Part of a small language model's weights: gated attention.
Each number is 128 + 32 x the weight over its row's rms, rounded and kept within 0 to 255. Layers, rows and columns count from 0. The size above them is the row's rms in percent of the matrix's.

# layer 6 attention query, 128x128, rms 0.196, rows 0-63, columns 64-127
size [159 219 150 129 100 132 101 102 123  95 111 108 125 143 108 135  80  88  86  89  97  89  83  98  90  91  86  87  98  92  86  95  17  19  14  33  21  42  40  38  51  37  66  42  68  35  80  57 129 128 132 128 124 127 126 129 129 126 128 127 128 130 131 124]
[[106 125 128 106 146 161  86 182 144 115 114 173 122 161 200 196 112  96 149 124  83  74 161  90 117 117 143 143 132  81 157  85 138 130  92 168 141 130  93 147 117 153 197 171 185 134 182 138  87 184 156 112 139 143 130 120 149 147 114 147 147  78 104  78]
 [165 109 130 138 139 123 145 100 102 145 118 120 123  98  70  54 144 143  99 138 161 166 102 162 112 140 105 140 135 156 112 174  75  93 151  76 119  76 157 113 153  74  79  54  84 151  81 140 177  71 107 122 138 144 127 124 127  89 155 127  89 147 149 126]
 [157  77 105 101 120 142 134 118  75 154 110 145 141 134  88 109 115 114  90 140 173 175 145 139  95 135 138 183 158 140 107 160 109 143 159  51 118 107 160 104 155  71  93  78  52 122  65 141 179 120 103 140 162  95 130 124 131  95 155 132  97 164 150 161]
 [135  93 110 119  98 163  92 134 118 144 119 131 133 121  84 163 145 110 124 103 136 159 142 150 120 141 162 163 143 160 121 166 141 181 151  89 139 141 110  98 159  68 108  67  68 128  83 181 146 141  96 145 178  72 114 102 107 111 146 155 130 147 133 102]
 [123  82 153 102 159 115 125 122 140 176  99 132 134 100  34 114 133  96  85 154 161 119 121  96 110  90 178 126 132 132  71 157  98 121 146  86 157  83 124 129 168  76 155  43 106 119  95 184 141 163  97 105 163  96 136 128 136  96 183 183 140  77 149  99]
 [131 123 148 141  91  93 144 109  60 160 158 139 161  99 137 107 155 147 101 154 145 135 135 154 135 158 113 101 123 170  89 173  78 130 128  57 152  98 171 145 173 138 128  85  66 126  89 171 182  94 109 145 168 163  96 145  58 118 167 127  96 170 124 140]
 [112 139 106  98 147 125 144 143 166 113 122 139 120  86  86 212 130 116  99 151 119 137 156 117 121  99 149 188 122 162 139 127  82 116 148  65 113 123 148 104 143 114  99  98  52  95 108 167 138 139  87 135 122 120 112 156  98 148 116 176  94  87 106  81]
 [120 118 106 196 125  98 112 107 171 119 110 113 140 108 105  85 166 170 134 152 151 143 153 201 116  81 124  90 104 166 163 163  66 103 117  68 133 133 125 105 161 141  94 108  98 170  62 130 155  70 166  70  95 206  81 158 133 145 142 113 130 182 136 118]
 [166 104 131 115 130 148 151 131 207 139 134 119 132  86  94  94 113 134 120 177 137 133 102 190 122  75 153 113 150 151 105 104  96 124 100  51  69  90 128  89 111 123  89  93  81 116 100  97 144 121 179 127  72 103 149 165 133 181 100 158  61 110 137 123]
 [152  89 155 158  99  70 132 111 113 121 132 137 124 143 168  31 155 131 109 206 176 134 125 201  95  70 101 116 120 156 133 162 121  75 118 151 114 112  94 158 125 125 113 171 168 144 108 111 138  98 177  60 122 181 110 104 126 142 137 125 146 120 141 107]
 [144 120 148  92 132 172 168 132 143 117 119 126 117  81 107 176 117 139 113 125 129  89 139  55 131 182 138 140 127  99 117  98  63 145  80 102 114  60 158 118  89 171 114  93 116 144 131  80 193 198 132 138 165 122 113 181 142  93 152 126 133 121 161 157]
 [166 122 128  83 145 166 176 150 186 100 170 133 149  72 145 141  88 143 105 127 100  96 116 115 141 106 177 115 144 119 110 100 102 121  82  40 105  85 137  92  88 175 102 109  94 141  98  72 155 146 127 134 100  89 123 171 125 194 126 113 116 132 128 148]
 [142 125 130 131 150 143 106 128  80 126 165 100 116 140 109 124 182 121 109  97 148 140 104 115 110 137 142 131 144 151  89 132 162 104 119 117 164 106 139 131 132 100 157 173  89 174 122 177 121 115  83 120 107 243  94  96  98 101 148  97 137 132  94  93]
 [102 135 135  90 144 132 142 100 129  95 155 101 125  86  78 150 164 126 110 124 137 116  53  87 104 119 141 137 137  97  93  97 151 138 113  70 132 122 153 133 125 163  79 101  79 136  80  95 165 164  99 112 176 151 119 156 119 139 149 123  93 137 148 148]
 [166 148 110 226  97 144 117 177  86 130 106 152  66 172 159 116  66 140 152  85 119 163 211 164 152 185  84 167 118 159 177 180  70 104 144 153 128 156 179 111 144 120 113 134 107 121 112 165 119 124 133 137 171  90 142  74 158  98 196 112 145 169 126 136]
 [139 150 137 143 121 125 120 157 111  99  98 176 115 125 195 155 102 155 132  81 133  97 143 106 107 181  97  80 154 105 156 141  91 142  78 141 141 115 183 103  88 213 141 140  78 114 124 140 151 169 109 180 150  93 127 125 189  93 194 146 211 174 158 102]
 [105 163 123 126  99 130 163 121  67 141 157 139 157  81 151  88 137 146  90 117 100 142 137 101 155 131  84 114 152 110 140  79 137 151 155 140 123  79 121 112 129 185  58 155 105  76 204 102 192 122 176 141 101 149  95 181 162  98 154 176 154 155  95 117]
 [166 126 149 170 117 105 161 190  85 158 136 136 149 107 134 165  62 138 147  94 104 151 137 110 105 123 142 117 180 109 154  69 179 120 121 138 166 124 123 165 156 151 165 137 107 101 138 146  80 150 135 174 108 151 155 127  47  98 101 156 125 163 123 159]
 [111 110  71  98  69 154 123 186 127 147 205 149 157 105 116 182 122 186 118 134 124 172 165 159 169 158 119 119 141 102 154 147 147 140 148 106 142 111 109  95 138 104 146 117  90 121 127 115  84  74 155 121 122 106 195 134 130 175  87 134  60  95 108 122]
 [103 163 124 146 150 146  93 153 173  60  57 132 106  82 118 114  79 137 150 166 139 169 116 138 107 133 127 138 134  86 143  72  82 127 100  69 132 139 156 159 122 182  88  80 113 180 132 143 154  92 135 162  90  37  87 181 162  86 144 103 169 157 152  79]
 [156 155 169 176 123 175  45  82 188  74  82 156  87 173 186 108 120 155 175 173 129  79 109  98 107  78 131 104 127 106 145 116  93 139 108 153 151 115 127 152  92 140 131 154 178 168 121 131 120 147 113 166 182  99  82 116 150  64 145 153 117 134 151 124]
 [ 80 125 116  83  93 120 124  74 189  56 124 161 156  75 132 121 143  90  86 139 123 118 120 135 115 113 144  95 172 149 152 131 156 117 131 134 154 178 127  85  92 123 143 122 102 249 149 169 118 144 125 166 109 121  91 178 118 136 149 137 100 163 142 109]
 [112 138  98 162 115 133  34 141  67 165 110 101  92 145 164 116 124 119 125 130  98  93 105 116  90 111  82 128 126 173  89  84 138 136 169 138  95 157 152 140 169 122 131 166 101 124 144 131 134 128  67 128 181 106 127  76 100 118 204 118 136 174 103 156]
 [166  91 109 107 140 125 112 176 134 147 105 199 172 116 142  85  92 119 119 127 127  79 128 117  95 102 110 104 107 131 150 128  27 117 106 121  67 166 101 137  77 114 167  87 154 136 134  72 145 167 109 128 144  87  77 223 104 148 139  99 149 136 186 139]
 [135 115 104 157 111 102 125 178 133 141 108 167 169 153 154 166 111 115 170 113 125 138 147 120 158  64 122  84  87 150 125 142  57 149  84 100  45 174 141 155 124 109 130  45 133 151 132 146 145 150 142 143 147  66 111 164 154  70 110 172 118 132 148 139]
 [162 119 113 115 173 122 150 113 106 153 201 139 135 133 173 113 106 149 184 159 166 126 124 158 169 143 169 107 137 127 170 107 163 161 113 152 145 129 119 164 170  98 141 155 111  57  72 125 146 129 135  94  67  62 202 109 148 147 123 123  82 110 125 157]
 [156 147  73 114 163 144 137 131 105 102 114  95 123 191  82 121 111 154  93 139 195 121 109 179 121 114 125 125 177  91 171  97 112 108 171 134 139 106 107 126 176 129 214 138 120  90  87 141  74 148 124 131 144  97 147 157 139 129  87 132 118 158 180 196]
 [ 91 175 134 117 145  91 104 156 109 113 137 107 119 139 117 144  95  61 129 133 164 156 165 111 131 157 162 145  70  71 154 151  74 158 172 102 130 123 130 113 146 159 110 150 134 159  82 184 106  77 154 121  84 140 151 110 142  80 106 153  80  87 170  89]
 [ 96 135 142 123 166 176  52  89 132 114 128 134 157 137 193 127 123  72 175 129  81  98 115 115  99 110 146  91 135 143 111 215  73 145 135 149 112 132 110 179 134 117 152 131 107 109 126 128  64 184 188 144  88 103  90 158 138  61 102 117 165 123 162 128]
 [103 113 143 103  47 161 142 131  70  90 141  90 139 140 143 113 158 131  80  91 178 158 199 147 213 200 120 140 141 172  84 117 196 148 135 105 158 121 120 161 178  94  96 153 116 128 143 139 108  88 101 100 130  63 128  60 116 110 121 119  86 144  77 157]
 [ 88 160  87 106 134 214 118  72 144 139 117 100 105 155 135  95 107 121  80 139 136 166 136  86 146 177  86  97 173  95 163 121 145 146  68 128 134  88 149  94 144 131 143 167 124 146  96 145  93 148 130 157 133 154 135 161 102 124 124 136 130 160 190 125]
 [143  91 106  71 132  97 170  79 118 147 181 101 203  68 141 121 195 132  93 117 103 113 132 153 163 126 108 144 146 142 142 143 188 187 171 137 140 137 144 135 138  87 131 137 142 155 118 147 102  86  89  64  77 156 134 113 125 164  87 103 138 118 140 130]
 [117  92 172  67 111 140 143 171 105 103 126  70 130 107  88 189 117 144 112 168 214  94  76 153  78 117 129 153 106  98 110 159 125 119 126 104 146 207  55 101 130 106 106 151 105 104 139  99 164 164 114 108 169  70 134 114 108 137  83 120 131  87 158 103]
 [160  78 136 137  94  74 149 108 144 150 112 152 136 170 134 131 170 116 132 150 110 135 135  86 133 154 163  63 102 184 183 121 168 161 119 140 134 108 211 160  59 106 117 120 134 154 120 141 185 122 172 112  67 145 129 100 148 156 177 133 140  96  90 101]
 [ 67 142 136  59 152  96 103 130  85 130  92 132 105 173 183  46 127 126 138 120  95 133  98 115  90 105 122 132 114  84 154  88 141 131 130 104 114 116 120 103 125 134 161 154 155 133  86 119 108 134 168  97 124 133 108 170 230 154  89 135 127 173 152 155]
 [127 149 116 132 149 134 168 111 149 153 151 130 145 104 134 108 126 140 121 149 108 118  73 113 171 109 119 135 143 168 159  71 124  63 115 152  98  77  98  99 130 144 138 120  72 143 111 118 136 130  90 145 130 175 138 161 116 119 120 129  91 148 172 108]
 [151  92 156 137 141 115 183 163 201 121 125 105 110 153  85  99 151 109 133 133 165 105 124 157 109 159 148 136  93  93  84  92 214 137 153 174 108 119 108 114 157 113  84  98 135 145 150 142 160 188 114 113 131  97 110 121 117 133  94 102 101 142 182 135]
 [141 138 143 117  96 106  90 154  98 135  98 105 107 150 151 130 130 136 133  98 128 115 173  97 127 129 123 123  97 130 100 149 137 201 117 163 160 165 189 139 150 132  88 167 167 125 176 120 127 108 144 112 122  81 103  82 153 126 116  89 185 101  90 112]
 [147 108 117 116 164 167 171 118 142 134 156 131 127 133  85 147 141  92 128 161 138 142  87 174 123 142 133 112 102 125 157 111 120  97 134 135  85  75 141 115 122 153 148  68  95 128 102 154 155 161  94 139 192 180 137 170 102 132 127 124  51 125 140 152]
 [120 122 149 130 116 119 119 150 176 126 117 124 115 140 103 117 124 101 142 148 155 110  89 163  92 108 124  94  62  93  71  90 212 158 128 160 108 232  55 126 167 164  73 140 169  81 152 142 181 154 110 122 151 115 123 142 144  95 134 104 109  88 122 106]
 [152  98 142 122 143 145 182 114 157 132 139 147 103 143  78 167 145  85 104 158 158 148  74 190 114 166 131 106 105 101 124 110 140  96 134 128  90 116 131 125 131 139 158  78  92 135 101 161 124 178  89 136 192 195 146 155 119 141 127 125  48 100 135 126]
 [150 128 128  89 124 142  88 143 182 123 110  87 154 161 133 110 111 135 159 147 138 124 113 120 118  85 174 105  87 143 107 127 174 150  97 147 112 166 113 132 141 155 119 136 198 112 163 121  70 145 147 132  83  89 105 152 137 117 107 124 145 148 110 150]
 [118 125 141 149 152 112 157 136 110 113 128 157 121 117 104 153 132 104 111 127 152 136 104 141 128 185  82 116 120 103 134 131 130 116 137 119 116 122 136 139 144 108 138 113  58 136 124 168 152 167  94 144 187 176 145 152 143 107 148 115  84  95 145 116]
 [119 134 151  86 147 156 151 128 153 108 130 119  88 157  78 125 134 115 118 138 163 139  75 170 130 136 110  92 117  95  97  79 136 119 116 130  95 115  96 140 145 145 160 101 106 158 108 168 110 175  87 124 177 174 152 177 125 127 132 106  27 111 155 143]
 [132 149 122 114 121 129  75 133 153 123 106 118 148 121 124 120  99 114 142 118 138 128 147 114 149  73 123 123 109 156 159 113 127 141 137 166 133 164  79 123 135 151  84 128 205 126 197  89 137 101 175 130  99  65 141 118 113 134  98 131 154 165 144 128]
 [115 124 121 112 130 137 130 144 106 129 122 162 148 143 145 200 109 108  84 120 163 171 148 105 149 137 179  94 136 111  96 152 171 172  88 161 114 140  96 115 105 213 160 182 107 132 153 114 121 168 149 119 146 147 128 155 167 138 132 121 189 123  87 135]
 [ 98 154 103 148 155  90 160 153  95 114 145 185 130 127 158 146 133 115 146  74 135 168 184 164 173 151  90 136 143 148 157 139 136 105 164 108 171 167  97  94 173 138 112 159  66  65 148 152  34 134 157 113 107 134 147 136 129 135 113 135 122 133  84  88]
 [150 108  99 122 136 159  92 162 101 152  84 131 108 171  68  85 105 144 166 131 107 123 123 114  89  90 126 141  83  97 163 100 179 125 118 137 114 118 168 152 114  98 155 132 170  75 107 136 106 109 140 141 138 115 102 106 145 116 183 122 139  54 108  99]
 [119 157  87 130 124 102 157 117 103 137 140 121 155  89 173 112 154 177  89 138 116 144 157 116 149 128 128 138 191 105 121 116 132 138 184 111 124  66  71 148 117 164  74 146 122  87 212 122 160 136 186  98 121 192 118 175 200 162 138 166 144 141 108 125]
 [157  76 167 157 130 103 180 181 140 163 158 114 148 120 121 111  53 107 101  70  79 101 168 110 119 115 126 108 151 136 177  97 167 106  65 168 152 111 154 175 121 171 161 139 138 163 118 152  71 154  97 154 116 140 139 189 107  99 101 112 144 185 116 116]
 [156  93  89  92  90 135 113 111 107 113 231 116 169 117 102 154 109 164  93 165 132 149 124 156 173  99 135 144 111  95 167 162  99 147 149 120 100 135 117  72 111 109  72 108 131 157 147 103 108  91 160 142 149  95 135 139 127 148 120 127  94  99 118 149]
 [ 86  95 146 106 153 162 141 155 172  49  75 123  82 103  95 105  71 132 121 151 154 156  54 129  83 104 177 167 157  68 147  75 117  89 115 142 136 121 125 153 140 144  53  94 124 150 157 130 149 121  93 171  71  81 108 157 173 100 136  99 132 128 132  82]
 [182 130 161 149 130 177 103  57 149 103 100 149  88 132 157 120 154 132 136 180  94 138  58  98 143 108 137 139 120  99 121 146  73 183 129 147 156 142 123 136  43 157 134 184 169 170 112 155 153 142  85 133 119 101  96 140 151  57 154 136 119  98 166 108]
 [ 80 143 134 106 131 133 135 122 122  41  95 172 160  92 111 135 129 110  88 123 129 169 162 144 114 150 163  83 162 172 139 124 144 131 156 106 152 128 145  65  83 144 143 170  93 177 162 166 166 164 135 189 137 118 118 180 116 151 136 137 117 144 118  99]
 [124 174 101 119 144 125  23 108  88 138  97  87 131 131 130  75  74 127 130 145  92 104 132 110  97  95  97 102 165 150 136  69 136 148 142 153  82 147 166 127 181  95  98 133 133 156 147 122 112 115 105 102 179  58 111  76 114 147 183 121 129 140 130 171]
 [176  72 119 107 136 107 107 163 168 122 130 193 185  75 109  89 104 102 130 119  98  93 159 159 106 122 122 126 135 118 134  96  83 119 155  78  75 145  82 133 131 113  99  81 151  99 112  60 119 122 101  81  96 120  80 236  87 173 123  85 115 125 192 168]
 [185 165 110 158  73 123 100 133 175 173 107 170 159 174 100 158 179 126 155 101 129 157 128 123 140  88 113  70  94 105 116 114  64 110 115  82 102 168 108 113 112 127 136  78 129 128 142 134 139 144 181  65 165  95 122 162 136  63 110 204  86 148 135 110]
 [169 138 127  83 200 177 125 138 141 147 160 123 115 122 144 130  95 133 176 175 139 152  74 115 132 171 181 110 122 119 164 130 123 130 130  83 160 102 119 189 129 111 144 115  99  78  37 132 119 116 150 141  60  56 159 102 130 192  82 164  56  96 133 163]
 [158 160  69 169 154 106 151 104 111 107 114 154 133 187 128 105 107 159  93 106 187 141 153 161 149 137 122 107 129  67 142 133 150 107 184 106  95 129 124  50 191 151 227  99  90 130  82 144 122 169 119 115 115  94 138 155 158 137  91  97 114 169 163 162]
 [ 80 181 106  95 163  63 122 142  91 141  91 109 100 166 102 121  99  69 148 148 201 120 139 131 127 157 131 160  94 122 171 165  46 152 194 148 111 122 157 101 127 119  88 154 171 135 136 223 121  98 128 148 119 169 191 137 196 104 148 111 135 120 178 157]
 [ 91 125 107 134 162 165 109 131 127 119 123 148 185 154 192 115 131  91 164 109 102 108 119 114 130  99 165 118 107 149 118 135 103 159 138 116 116 123  77 151 163 115 151 127 101 109 128 118  92 182 196 156 129 127 118 144 133  71 118 154 155 128 154  91]
 [138  95 142 134  86 159 152 123 123  81 104 120 151 170 105 126 188  80  93  91 200 127 197 116 151 185 147 163 119 164 122 130 182 151 125 128 134 130 136 111 159 103  78 108 121  87 153 147  97 123  81  85 139  93  99  97 144  97 108  92  86  98 104 171]
 [135 152 101 106 156 238  75 128 160 160  96  86 122 111  84 134 177  90  79 153 146 192 105 104 105 121 117 121 141  89 115 101 183 102 121 151 152  98 102  77 145 108 136 193 115  93  83 154 122 114 183 137 142 133 157 173  80  97 124 127 117 118 152 103]
 [124 113 115 154 125 116 213 100 131 136 161 120 206  72 145 136 166 124  72  79  92 102  95 123 182 109  58 146 108 129 139 155 149 143 164 113 157 126 134 165 145 126 118 157 134 127 140 151  83 111  76  91 110 105 174 109 205 136 136 123 144 157 165 128]]
# layer 6 attention key, 64x128, rms 0.194, rows 0-31, columns 64-127
size [ 13  15  17  21  23  26  27  28  32  27  37  37  36  57  72  60 143 141 142 137 133 143 134 138 139 134 133 137 145 139 139 140]
[[ 93 142  97 130 124 121 104  98 134 146 149 137 114 145 144 158 113 127 109 154 121 145 136 121 164 165 115 152 137 109 152 117 123 140 153  70 188 154 148 133 131 188 121 111 105 125 125 137 166  90 148  76 111 206 104  71 155 105 113 126 160 187 127 168]
 [127 134 144  81 137 133 130 141 119 144  80 154  82 129 147 104 160 178 176 121 125 102 152 103 153 120 130 136 151  63 129 165 137 141 110 139 124  92 152 115  99 155 169 102 116 104 181  65 121 129 105 118 122 120 121 129 136 180  75  88 122 159 158 188]
 [174 107 137 133 175 144 130  86  78 130 178 132 174 103  99 152 147 133 135 151 142 136 164 179 132 171 103 102 215 172 123 167 144 158 158 129 121 108 170 160 136 163  93 140  89  85 110 140 213 137 117 103 104 126  42 142 133 134 189 118 107 193 126  65]
 [ 57  78  74 150 129 140 119 139 175 111 125  99 139 170  88 145 184 114 115 109 140 170 166 150 129 131 113 151 112 154 159 131 100 149 136 198  99 160 144 112 144 106 116 151 126 205 117 155  47 103 132 105 108 126 150 112 121 108 179  86 112 131  94 129]
 [135 170 101 106 129 109 136 144 111 115  93 131 106 134 131 157 101 104 156 145 137  98  83 138  86 135 166 137 126 109 147  97 119  85 139 161 136 108  93 147 105 172  96  92 136 124  94 104 131 134 160 123 103 160 106 101 117 125  97 134  72 133 165 101]
 [164 116  96 165 117 100  99 122 146 103  86 147 164  97 158 115 137 156 142 133 127 128 158 187 102 144 125 151 150 141 115 218  71 141 128  41 118 142 159 137 116 121 157 118  44 134 141 141 165 170 158 110 142  90 105 197 122 139 136 131 129 149 120 111]
 [115 139 115 131 128 126 122 153 244 102 131  87  98 129  54 119 123 112 126 162 180  69  81 111  49 137 168 116  70  83 133  59 125 102 142 159 105 144 121 128  64 142  83 121 203 154 146  75 129 144 112 151 144 125 128 142 138  80 101 153  76 173 149 101]
 [165 107 103 136 115 156  97 102 164 143 151 101 110 128  91 150 136 160 135 146 152  86 133  95 102 175 154 154 103 136 143 167 111 161 125   8 135  59 237 110  81 184 136 106  75 141  92 123 139 122 153 117 143 103  77 142 118 141 175 149 159 160  90 130]
 [135 106 116 102 148 126 128 141 193 141 149 125 157 112  90 128 102 137 143 168 163  66 117 103  61 169 164 143  97  94 128 126 116 158 130   0 108 104 183 137  69 162 104 113 132 118  97  76 140 131 143 133 136 147  95 145 128 109 123 132 115 165 140 125]
 [180 100 113 145 118 172 112  62  60 161 144 145 156 134 144 147 116 171  96  83  88 140 180  58 132 141 108 162 163 161 117 174 115 128 139  59 123  84 164 104 133 135 184 135 102 141  51 122 161 111 142 119 127 115 151 106 132 150 175 133 153 140  80 121]
 [131 138 102 131 143 100 149 141 202 131 125  94 114 110  95 112 103 112 122 174 194  96  79 161  70 129 157 104  80  68 155  92  82 159 113   0  94 121 137 148  79 127  98 113 114 121 116 117 192 120 148 134 156 137 122 167 121 138 116 134 101 119 156 132]
 [133  80 125  68 129 131 154  94 179 129 163 135 188 105 107  86 137 116 102 173 125  81 100 100  99 113 157 112 124  91 129 139 116  92  99  23 117  58 143 137  80 113 197 151 172 179  71 100 160 116 119 122 110 163 151 156 104 167 109 106  91 103 112 137]
 [134 163 147 122 117 145 102 112 123 115 137 116 122 159 178 152 133  92 159 127  74 160 161 118 168  93 158 196 175 154 121  97 164 109 150 201 144 171 101 147 164 106 158 182 178 151 160 136  98 132  95 127 100 116 108  73  91 117  96 155 138  81 109 112]
 [121 158 161 160 121 154 128 119  93 127 139 117 120 151 190 177 159 117 131 100  73 166 154 138 126 190 177 172 149 163  54 124 137 132 119  44 149 141 245  90 111 178 112 161  88 133 177 145 117 117  96 128 149 148 102  71 137 125 122 138 147 132  73 160]
 [136  93 128  97  71 149 131  90 115 152 107  94 151 146 144 104  96 147 119 162 118  81 141 106 120 108 131 130 153 193 157 123 100 110 107 152 132  82 125 127  83 145 160  91 185 132  78 130 119 142 127 130 100 177 143 109 142 163 167 158 170 117 129 131]
 [135 104 158 115 136 105 121  83 106 139 156 119 140 150 177 165 164 124 137 116 106  81 145  88 101 128 143 153 112 156  64 162  86 171  92 131 166 152 155  87  90 147 174 149 130 105 161 130  88 164  84 138 121 163 108  93 128 142 148 160 163 138 150 135]
 [117 149  91 133 126 100 162 122  97 136 135 123 150  95 177 110 152 178  93 141 110 137 161 123 155 128 122 138 189  98 121 117 129 140 187 104 128  62  88 141 116 163  80 148 131  83 214 124 160 128 184 101 123 200 119 176 200 156 142 166 146 138 114 120]
 [156  81 164 157 131  98 187 183 143 164 169 111 150 121 109 112  48 110 101  70  90  94 161 107 114 112 129 102 156 134 182  95 166 106  68 170 150 110 155 168 124 173 158 140 151 163 124 147  68 149  94 157 109 143 138 193 100 101 106 107 142 176 118 115]
 [156  87  90  91  86 138 104 112 102 120 236 110 169 118  97 151 106 165  96 168 132 142 117 144 171  98 133 144 108 100 167 162 108 161 143 128 100 132 119  77 108 112  72 112 150 154 160  98 118  94 154 144 157  93 136 128 134 146 129 128  98  87 116 143]
 [ 84 102 150 113 151 155 138 157 179  47  74 122  78 106  92 106  79 136 131 158 151 149  59 129  89  97 175 168 145  73 146  83 116  83 112 143 138 128 123 160 134 149  52  95 132 150 161 132 144 124  92 166  69  78 102 144 172  89 138  89 134 139 129  80]
 [187 128 163 145 121 183 111  48 148  99 106 142  93 135 153 121 146 132 133 182  97 140  59 105 149 108 137 137 132  96 136 145  66 174 123 144 158 142 113 135  38 151 135 183 165 170 119 153 149 144  88 136 117 100  98 142 158  62 152 139 117  94 172 104]
 [ 79 142 134 106 121 131 135 128 129  41  97 175 163  84 108 133 142 103  80 114 121 163 171 152 114 151 158  88 155 169 133 121 144 134 156  95 153 139 137  64  82 148 133 167 100 180 168 161 162 155 132 185 143 119 123 181 114 155 129 132 115 143 127 102]
 [124 173 100 120 138 129  27 102  91 137 106  90 136 130 121  69  72 130 130 145  91 116 129 116 104  99  94 105 177 154 138  61 138 139 150 135  74 142 170 117 185  96 103 131 126 144 142 129 115 107 100 101 181  70 116  80 108 149 190 121 124 141 138 175]
 [181  77 129  96 130 111  99 154 173 113 126 183 182  81 105  82 106 100 129 122  93  88 151 148  97 122 134 127 139 130 133  85  89 115 147  88  74 128  90 139 124 111 103  90 159 107 122  57 133 131  92  83  93 121  81 238  77 173 122  87 113 124 192 170]
 [185 169 116 157  78 124  92 137 176 167 116 165 155 171 110 162 181 123 158  97 118 150 129 117 144  85 121  70 101 117 113 115  68 116 103  89 102 172 106 119 107 133 149  62 120 128 140 143 134 139 177  68 166  91 119 158 131  70 107 208  92 145 136 109]
 [167 145 124  82 196 175 119 147 156 141 156 116 119 132 142 127  96 131 182 171 142 151  74 115 136 169 171 102 106 126 155 137 124 141 130 110 152 109 110 191 133 111 146 115 106  71  49 123 122 115 155 137  67  43 162  89 126 195  74 165  59  89 130 164]
 [150 161  63 169 156 101 149 107 114 110 105 154 128 196 133 106  98 150  98 108 192 136 139 145 153 142 121 106 128  64 139 128 153 116 184 128 100 132 115  61 192 140 223  99  97 129  93 147 117 166 117 112 119  98 141 142 162 134  88  88 123 149 162 156]
 [ 77 181 109  97 167  65 119 141  94 140  93 113 102 167 102 120  95  67 147 145 191 120 142 125 129 158 140 168 103 117 168 165  51 156 198 130 107 116 174 106 121 117  89 141 173 126 141 223 109  99 133 148 113 168 190 141 195 100 148 117 142 131 172 158]
 [ 96 124 111 130 166 168 108 134 132 116 127 152 176 157 196 120 135  91 171 111 108 104 122 104 131 102 163 116 106 153 124 128  94 162 137 125 113 112  85 151 163 123 161 119 102 113 123 120 102 188 200 158 123 120 113 147 133  79 116 161 156 125 157  86]
 [137  91 138 137  92 166 154 124 117  92 109 118 158 164 102 121 193  81  90  88 192 127 195 121 154 194 145 165 115 159 118 134 190 148 125 116 140 122 147 116 153  92  78 107 125  89 148 144  96 119  74  89 137 106  98  95 152 103 107  91  90  96 102 167]
 [132 151 106 101 153 232  79 130 166 160  97  79 111 109  73 124 177  89  75 151 149 189 101  96 100 117 109 125 143  91 111  94 185 105 121 151 149 105 109  78 147 113 131 196 120  94  96 152 133 121 175 136 140 143 162 168  78 101 139 119 113 109 145  99]
 [123 117 118 152 126 122 210  96 135 137 162 123 203  74 146 147 163 126  73  80  87 100  95 124 176 114  62 144 111 125 142 156 156 146 170 116 154 127 135 156 144 137 127 153 130 121 144 148  75 108  77  93 104 104 167 109 203 136 136 123 143 156 162 134]]
# layer 6 attention value, 64x128, rms 0.186, rows 0-2, columns 64-127
size [103 100 114]
[[ 98 104 145 108 141 150 160 142 164 139 154  67  86  80 151 163 112 154 190 118 114 122  90 147 159 124 176  74  86 118 160 151 172 153 162 125 184 167 140 160 156  76 111 150 158 105  99 106  99 117 146 155  80 127  26 149 140 150 124 149 106 122  51 168]
 [127 189 122 151  63 148 182  97 100 113 122 133 105 150 154 144 117 160 133 159 157 104 137  82 144 105 110 160 121 153 161 129 134 122 158 152 144 107 189 112 119 102 184  71 113  99 157 173 146 117 148  59 156 130 140  85 158 171 165 151  74 128 173 133]
 [210 158 107 144 161 120 150 132 131 147 132 126 108 173 112 104  67  66  88 127  79 122  79 137 119 174 175 154 119 126 119  83 122 125 128 137 194  66 113 165 100 146 125 150 132 116 101 152 113 103 147 177 132 154 169 136 139  95 152  55 102 188 115 164]]
# layer 6 attention output (transposed), 128x128, rms 0.189, rows 0-2,32-34, columns 64-127
size [105 102  97 108 107 110]
[[164 114 180 112 119 182 110  87 100 151 112  64 159 141  83 116 151 140  72 134 206 138 154 145 101  84 131 148 157 137  98 171 126  94 168 171  71  97 101  94 144 105 117  97 129 112  81  67 124 151 109 123 140 159 133 116 116 127 111 110  77 111 172 141]
 [137 132 127 116 181 142 100 174 161 105 105 124 123 169  84 157  99 116 179 194 124 131 111 176 157 114 145 136  93 123 143  90  93  98 136 103 113 108 150 163 183  66 133 107 138 135 166 160 142 120 163 177 121 131  99 171 133  79 148 151 200  84 127 115]
 [ 53  65 123 109 170 100 150 138 144  86 122 114 163 120 100 170 112 148 134 108 163 156 158 141 103 112 112 135 136 132 105 128 171 167 131 133  71 221 133 114 110 144 157  69 145 146 143 188  67 173 145 162 169 157 149 101 131 204  90 159 112 126 154 167]
 [ 89 138  96 130 125  69  97 110 169 102 174 183 130 126 149 161  89 109 182 128 108 121 167 140 188 183 147  96 126 135 154 116 132 105  47  99 165 171 110 132 126 106 126 148 141 176 159 151 113 133 147 136  76 109 171 138  86 159 121 126 126 151 110 112]
 [120 123  69 140  89  93 133 157  70 144 135 122 149  81 205 132  94 176  87  89 106  92 135  37  53 128 146  92 132  93 110 163  99 193 150 129  98 131 116 127  74 175  94 116 171  64 116  91 149 180 131  96 139 105 118 125 137 172 128 166 131 160 137 149]
 [199 177 108 124 111 130 148 122 115 154 142 131 115 118 163 142 103 125  89 128 111 111 147 103  93 149 163 107  96 111 112 140 109  83 103 119 161   2 117 119 156  84 130 172  69 124 127  68 196  87 128 105  75 104 155 132 102  92 154  47  86  75 115 121]]